From a checkpoint of a small transformer trained on Wikipedia: biases.
Each number is 500 + 40 x the weight over its row's rms, rounded and kept within 0 to 999. Layers, rows and columns count from 0. Numbers have three digits each. The size before them is the row's rms in percent of the matrix's.

# q: layer 3 attention query, 672x448, rms 0.076, rows 490-503,522-535,553-566, columns 0-111
# k: layer 3 attention key, 224x448, rms 0.0677, rows 169-182, columns 0-111
q553 097:487560508501445464435468520562538461503534473489477507424552445538545549476498520473480504542509495450386492466568378456482477484484489471579489500527462445467459511518562505563470511455553495536481458476504531487522464509563486528496459524569455524554444521568559415473543524525502498550513486517476472500520499481452490469477537458431
k169 103:561550510516448520504502518470567457494558514513462515546471492501482486453536554470525447475488462517483465522413548539460551549526517500537491515576464521509508498445517560518441498459451501479505523501525514530488463483508427525492510537616492444520494447466458527492445509523453463551497463498449536622592459401472526578507436532529
q490 093:502528443483533461494459563513511439413479417560533447396537477464568464477476493493497480565465577531525462469530489569547478535503505506502468496464487529451449431433487487475404537516540466499459493520519473586515507570494510533475496453550460478497483579480465534502508549517453500510444500506492492552479482585508525555565464495528
q522 104:449532486506419507441507500544508525566488510484477485510454477437506469398443462515456513509537467451487468441403538467513495517488490509448522560521560493522483392446502512563515455582463470500482543490526516536481485394475503515475575521455515456460521496469583504482509565465493448487491519473430467457535532561536481550491538476551
q554 097:537530473566534514414490464588550496482509567522453414487454525546465486517479475508538503516498523500508556526475499512484498469495491474527434631568539510549528506509503449515445475460491381440472446529462566458449532423499469484506418547461459530571511504421458428524532501535531492488530491488512534442558569481464477500492544480485
k170 106:530510478461471519593507510555494507511478526505513568470539526492511552512512484442567463486489562465508515529521565443510518456526481439455537530532572564542421503510439551502451500510474437501460495492476476497497544500493463485558477532514481530490500457459538528499492539515556425525529471529481447512523511453584441524459501425469
q491 102:483449435439476480541576486459499570460509489494496499517481473596437506624478499561511528557491519551489566485538522505528485481538505452462414561446497413510460539489455534497444469532453517564448438508443549494454469491480496572486528484434502528562506549495478436529497544495513458579525489449514499470478469536510537436447521522422
q523 088:536446462529490480506457469473499506596529498534499448504453531493494471526471522526459517553481510494514596553494484482575421523509531508463548453494582429477562494528506497503451542491456513588493467549409498464493469429479514529511500492458523492525451448471467481493452543513510541475471543497564445476495531568453465576500483465456
q555 096:507530488467468495489433424431464514495536491454544504566454475467429459468512554550503496552540483517489457565494507487436485492484444454518538453416530481433467502500509466447519482483576465560458511449432451465505514592462483476473493482494554505546460566583548471483532454554513530549477520476554520440475471550533500511486527519483
k171 109:500501396526555515498495518499546573447525495471505457507534482459460470449507504494441487450506544477504517479540521492446456498493456406524528590518521497646500510524490484495509547541556500513512520544478485524474470506512504516550477531529493517390557462518489480487532473530512532567449486504435474446470499565542477489453457518555
q492 105:486482492469468512521471491477448434551517490532464470479448516494554447575485553517499412501508546431553547483540466548513540488496458491444505459494476494556569510489570477559414471564552468511531485502459547495450517576497473560467524513491446530480449486549544477463480475568484614524571470451494473508572521474512507519438518579456
q524 094:396489503507550448488599592488511501467526531483503482470481502528533464585513467492500578499419497483526470543560465494482512495501459496500487575523477483485490419522460443537513510495504502542545554516489507473458512516447454468496500477523555503503537546430495520509541503524503445477472513463409519463438590485503479522525410478584
q556 102:519501435480463427500438530535496419555509616499467507385527521494504454574510541483475491531500486547443508544512523536462530532485508494451502476490488478464481438457494453472499500494516406493528453495507429531491422470553413527528533516511485556524525495526490495487535464530463562541573449519543453450444527427584488526457500485569
k172 105:558525469523449479454462402533412513470488515541491502490440503516487531545498535526532464553509486478524453556473509440492464540522539537545559457531434486490482532507506481510515459548488516518486507507474505516508532458448522500464514505532440470488513470480404544514537494527459516555489513489456507504494470467518494554440522499484
q493 095:447544588494559526538410460587506525505493399487544430533459493552567492534475434455464522466432537449511530475503467521534504513516523554497534519451523577521517451544476461429520439409480518535523494460545595462513485554432515503484532507522477565534501473507534498449537473570508466500502550485555496489583480571509516577474560469472
q525 096:496495578462406527485525422471480494481506457490485489519545491442559528488505468468514436453491459460506505539445520475492578547516496516510450537518388496523518527482505546482477525525533511425515496494516480428478515472449508524553537453536520510430476537535467497484502502525449520458528511537513468522478498453529530526453574517442
q557 102:453542556536420541500499487500432491497463532500441528517532520517514553493535522499459568474533563515535585471412486477538517473453512474470520535495502425517552439476515490485443496514597560523484466457523535481528499554481544519452485537476473448506512515550465475500533531545550485538523476485571488528464526576577492541470533465453
k173 104:562463582505591561472524478498473524502500508461487540530495488484457521504468439461465479509527552413498551515514517533576470511492518517494452536510458480453469460506545553467521510501448490471467488454488524556481522524430562491511540429504521443479494485469515531468490451520555493455479491518581542508490565513468533528534463569481
q494 103:447495523447493515473540565493564527525494500504495490522434465468501445443500490477520574517513494569601503535516434620559480456523470542456492559463506565444535469436531495491512503506565440476537465581478562526463510417502511457458527572520466564474457445552522554485503558459503509447451496501524526440492536548515497446472506412556
q526 092:592564473498559441558530409478471512462473491589463432517433427491437567487524573540574472534586504464477497482447554517506489495473502485512514553481576444502472465510507504440522489489491546462499476530482541523480522523483528474521488430435520549488560483454536533461551473509521486522462517464441496513516419535574583465486504514505
q558 097:489517485459531522503505463493573528499526464507546534499527515503370472466467554524453536404556526537536485454567479447503517547455560482462579526515522509470511551438478504466451496484413458518539495527461559489509478485463515518529517554488525477487551443516473541586538473493462437526419482471529456490518527487523546528496558552527
k174 107:499510495541542553411468474473532520503515514587509512468448488516504503453486510498519425512525480541501510458529533419427505505491560578571523466505521481511493512417552546510562546427549428454483395405483548466433472527499441503578544513477464511505466432522487473476536491526517503533477574513507551526477478489507546566470536469431
q495 100:504468566500503503457551472534532567557462539510551466514474526524475468508476532505496450481434404554479507508495498544506451496482494475451425518453483548502477470550560525445501469573418434531498555497493442564490546532471489470503555529439486576543531522508491483531491513478463502498440469533500578487544460497440436543538511481477
q527 099:502503517495460574549433512501460469560501509484542478532493509504550480559520479423523510553458569546459501390556438547594451583543501501492470476502530497552490472527475522505502446477518503467528507492523430503547473532452476490446519477494446506551446437519505485463483486476541546413429526508498489496495476467514467483494522473516
q559 094:547491607565540527476433459492561484509468486598442478523498511487415425495497459569429485516536506532566438508607465431473452407475428515560495541562457482425515505561492482537489522455497565497574464535519457435529504469495473506558489588524560578498469407445533455498439474498517560502494455528453506530489536484440487489489542463425
k175 102:439552599492452461455516479465542481527468507479502434560490549478525511461499508484561462543476517493481560447514485475462508501533484478481447559504528453538445487520589500475448449515545525492470511436456504533533504520555482529462518497521522584482462471473607422532475522472536537438517535562578528516457494505496389495511448534470
q496 099:489566485519520531493509450548461633477543455493558545531488515541517434475479410482487471499544509476499530482487561452560481480459484474507548571494458431544491531468478524532487467531541482509472485472501531479519486563435461476507444555470464453504420541519545520554530550453533471463476514493436498528567534510503493508596524483536
q528 091:516430531551502537504480447515508552498499505561479539475517564495551559416496485503514490572514544492535487472507487492548525457486501448469519490527520484516528498480395474475493531456478458507508520479554541514520532501547481519476534452513517505574485552521516556476442557482510459506474552523401468556492515448495566449546485500532
q560 100:432464417512503472502477454549519517480452448464476530445492508506476536468442425517447510559508516546501516473506506379509471445469433499563558483530438505517464497483494493533470456506525538456496599501514502513609534492512478494537516449497485562435491488437510529536467592473456472512461526505473538565480520436506441446539516474493
k176 103:488574549502488443452506553500396543464542518455484476447568526491488540504536526567527451476486497479478510560445529504482529521484543489431463461571465534497488518521522542479537471480452539536487514534510440563521536440496576509464506474499574489434495587496491510511453516545456455488501533482442484481556408445456499478495395471457
q497 094:443528525526508512508442500467482500524470433511540411496453518487455416532539525522570488454472561518485540480462520441447445509479466455517438568550495528543555481484464481450450519510580478531478541506412481479480509550506557483500481494520451419463474457515490553583580519538476491455480481515499506499449499565526496546521504553525
q529 097:551429536474502532507485471581490522492498425530484561457496524484469554488471501543428483451512483492495479517441522436502428605439509421499472470478505472586462520506458456518473500552474422543542477518394520464533473434528464487520413529484420474500503458640466488576516525543497458554524493501498508514569539545500451471490449510442
q561 103:517525436528533467529482525466538433582543540463592512424442526539502502527408571553493564517531487546519496495508474492479462498476490533555552466468530491469518489398496469489554424492515476497503478540536404532547503499476520507500489524551467457495463497525473485579505464510446538507449421454417449383468508467449461478497567537507
k177 103:541524509530562529502533469461501414503575519547463500572513389518405405515464481557499495458565402535483543471525491475531471518510533476545554508496563521458470560450503476428472485440551492609460572497467493536556439530424461517486488567435608474543461477468406576516549459520509507488504557554482561528458505537470515461479508538458
q498 101:544472520519515469515492481436472515574472492483503520489473449517408622487517494476502549501510485588500440508452577412481537616504518484474467521525494468526477537564524503481530461471527549492520514437584586499551500494472536492463462523499592503453483511554546515526465563457452507461525540509494521491510543464564457480488486533474
q530 093:452457470505484528463452404538475529462509491509438516469512485484530534440483474554516429529473520441497556492467486471490487518432535556486525460492476483476511503496475457503481519432489555544468452600447472500521515451514585508467503513490551514517484455552504477530556521465454487537522492470509458486506511503556533472520564445485
q562 096:506529518475506561501468542429387503532495515471473479501484521500447532485508486515479529538452480490496498544525483508464489473493472503561463487551527593540500471462535554593507462606445534526531499400467460485570501513466454486430498558482495479488456568512491530442500448473537539543523552459484556482490484510475503490489478451516
k178 102:455502514504554417506580496477529490481493515520525466493596423521518539495396561487497503496517484465541520440512514515490538492437534494487514516472513556439505437543544445511482504553513485534497505538490536518518482531481533473515446478531515593463554462484492485531510526516497493493482479505471580532513475531474517490437492489568
q499 100:485508521506524541486441569484556496510437511441370503487538517560510545465570457476474450478448507473472542459488547482548501458502459473523506539520423493448464468487482449486545433456492463443500504444537487453508558491441571491527453531560490543445465441467540472508483579471502519473516481539470601553506501446502497451512602476447
q531 094:564535494498567495492537545543515459472439489475493557484480567499535513499521486496502464503542514419451471495440547473460516484466480502530474476631545548431516465465488538518559494446429438558489482419518443521492447469558546493462447464571466493490517563499580550482484478492436454481535452559474527506440540463526459497519496447487
q563 100:483543515465547492545508439473536487422471503523481572519535493522539545524582519473573473527512475498520520535498479519540488537488511531491488484460481491510538516549448511518478445460405524507524494548539458504550512523487499466510470546621463459495547470552468542457491538514484469533456403435490538482547559517499457452549513525495
k179 104:496528535473521464548432483441548486453533501497528615523463547494501502545620561521488407543458525545498499522456491402511497561548435514530560474455511477515526538525513448540520533526461496433549500518538521566531450605519476434445486512479496527521468448499492454499513515518479473472487483560507526551433509521503526461445509536494
q500 096:538517493459452501516486544522456501468494479385536532495494516483534529468498475465514500531493497440483435489495494506455526469496477497532537478454510493528501540498553483508419484532535473557567447514467565528553443481596471474467464517476577521500503499518436473510483456498443462539493518431437528454440536524453366486525424418539
q532 090:540581571515507507450465480448524499485492468483505540505541437479536545503505532481395435550489528522494406448482448524494554434463480448528470554535555483527405504505552464512487439533461475490518431442501476574502447534598514510431507443513485467511452511467528496470543500526505561478566559530534488511541453476539443537476472467509
q564 093:423588520523528562543500522486561467457548481511530474448544539521518518503486438424513484559478492493555473463563421430554479451491607465507481530568506465463519531514536515503463481468498467472497491517502506517514406507583520474476433566621443517529467484479469521536494554543542617475510532519470518554440575524483426454512523473410
k180 098:542535475591524516487438513545555448535473518491483482478520437549475549509523515463444514521475487540535418435488541494545492464517493563514471533534566478419413485506446483456449505472421410489555406501461498548488514516503524588525530475498506468488423478541519522493518578479530500481497449425476509482429466443506387487404486502448
q501 097:492510512567450457545539491534502449463534544560495561428544509540550452506511593521474444525424463600521473475543439555531496532462482477524481467444437501469509492523451430522566480579526478469501400499546509501486546435516572548527500446530486488473478464471478500431495418557478588551494486458467513420524517467527474492460524458564
q533 094:529491528518539512387502441463507529542569621536388514484553472522493467525476521507475619478520516476554543479517481515504518539564551489469530460521526603423526488494527481529487488506598486512486553415437573476498479448512562468438500489539468448518517467497488524473463500513479513499447471547444528540521486569474463527513514561480
q565 102:463520428541478486445448545526547496473496549481474489465473527534521521513451551537478490509453548462441539549506496462491531518449470495538533456505481482579529431510472485521433498565479491477397462477434464556486501497484494551513548536523457506499453545448481501488533453515463507509572591433567535477485493564515505485507500493488
k181 107:479509479486500504548549492476447484457500538587471533463497555524569598479567529530504408499502457511433497530526513474501492513495499440508512474506549579519440492429506479500507494416454513512418506503525485517505530416514497500486438499491493541474427557480451535512558525463508430474519541554453493512458491551534503570460509528467
q502 093:391496504539475464509499493467503484493494527457514456445506523533497517454516524449409475463472494488512519560534457478471501434462544544516485465531518495507534503500515491559508499511576490502487478547483535524506473474556578524485549454548429501470529499516521477531522464517500558512464529481547507462472532551523446546512489417539
q534 089:494487508544523500547528470489526486522558496565517602518488539518509498539518490521489471543437573510436480477520450513488495510598480498573611493507529414493469507543450537453468506479572566552530521549467514473463408529431533522504517472425461473510539500541579527564542460515543530523491498474572426434537491512516558596516489529502
q566 097:579498454452533513494494519489475458464512519503439496419500539575473504593553532447514522537569520575450504514494490534503473481477450477524420575474502487455447390513556505553513485454566491523447499453418526432503540550414495469526476524505478491494434502479480457465543476449507456465472461516527482467451478440482491508456473508499
k182 098:507487463495452557542527574495488522532510537574456480488555473543519489443490496484505490522517534466529496512472454526433533469508502500507514480569534535471534531440470458486534550492530478537405444457513556565531453513489420527534504533482554449506484555497418484557438492521499525510458505397481503567468508447487450533480424436507
q503 100:446550457517447506453476458570475492576498504519531508496528510455532452520542494471517492492440493487516462508384495507455497505501520497473563419481517515488514455549544478527574554515581473539462490566556516541500430489450532489464516492538503452513499488552554541436496571529435552484502495535419501540472448502466572494555410476490
q535 089:415450516507479437540503556450521519511538496476478540460561512540440502543509546449485448489410513520438566558560455513445493458501547501549477542551467505503556643487512492538567516526533502516557445523402492505457553553476467546532467490522560524505430474503478517498498434476558490506498444517508405495461496526536485483396484474537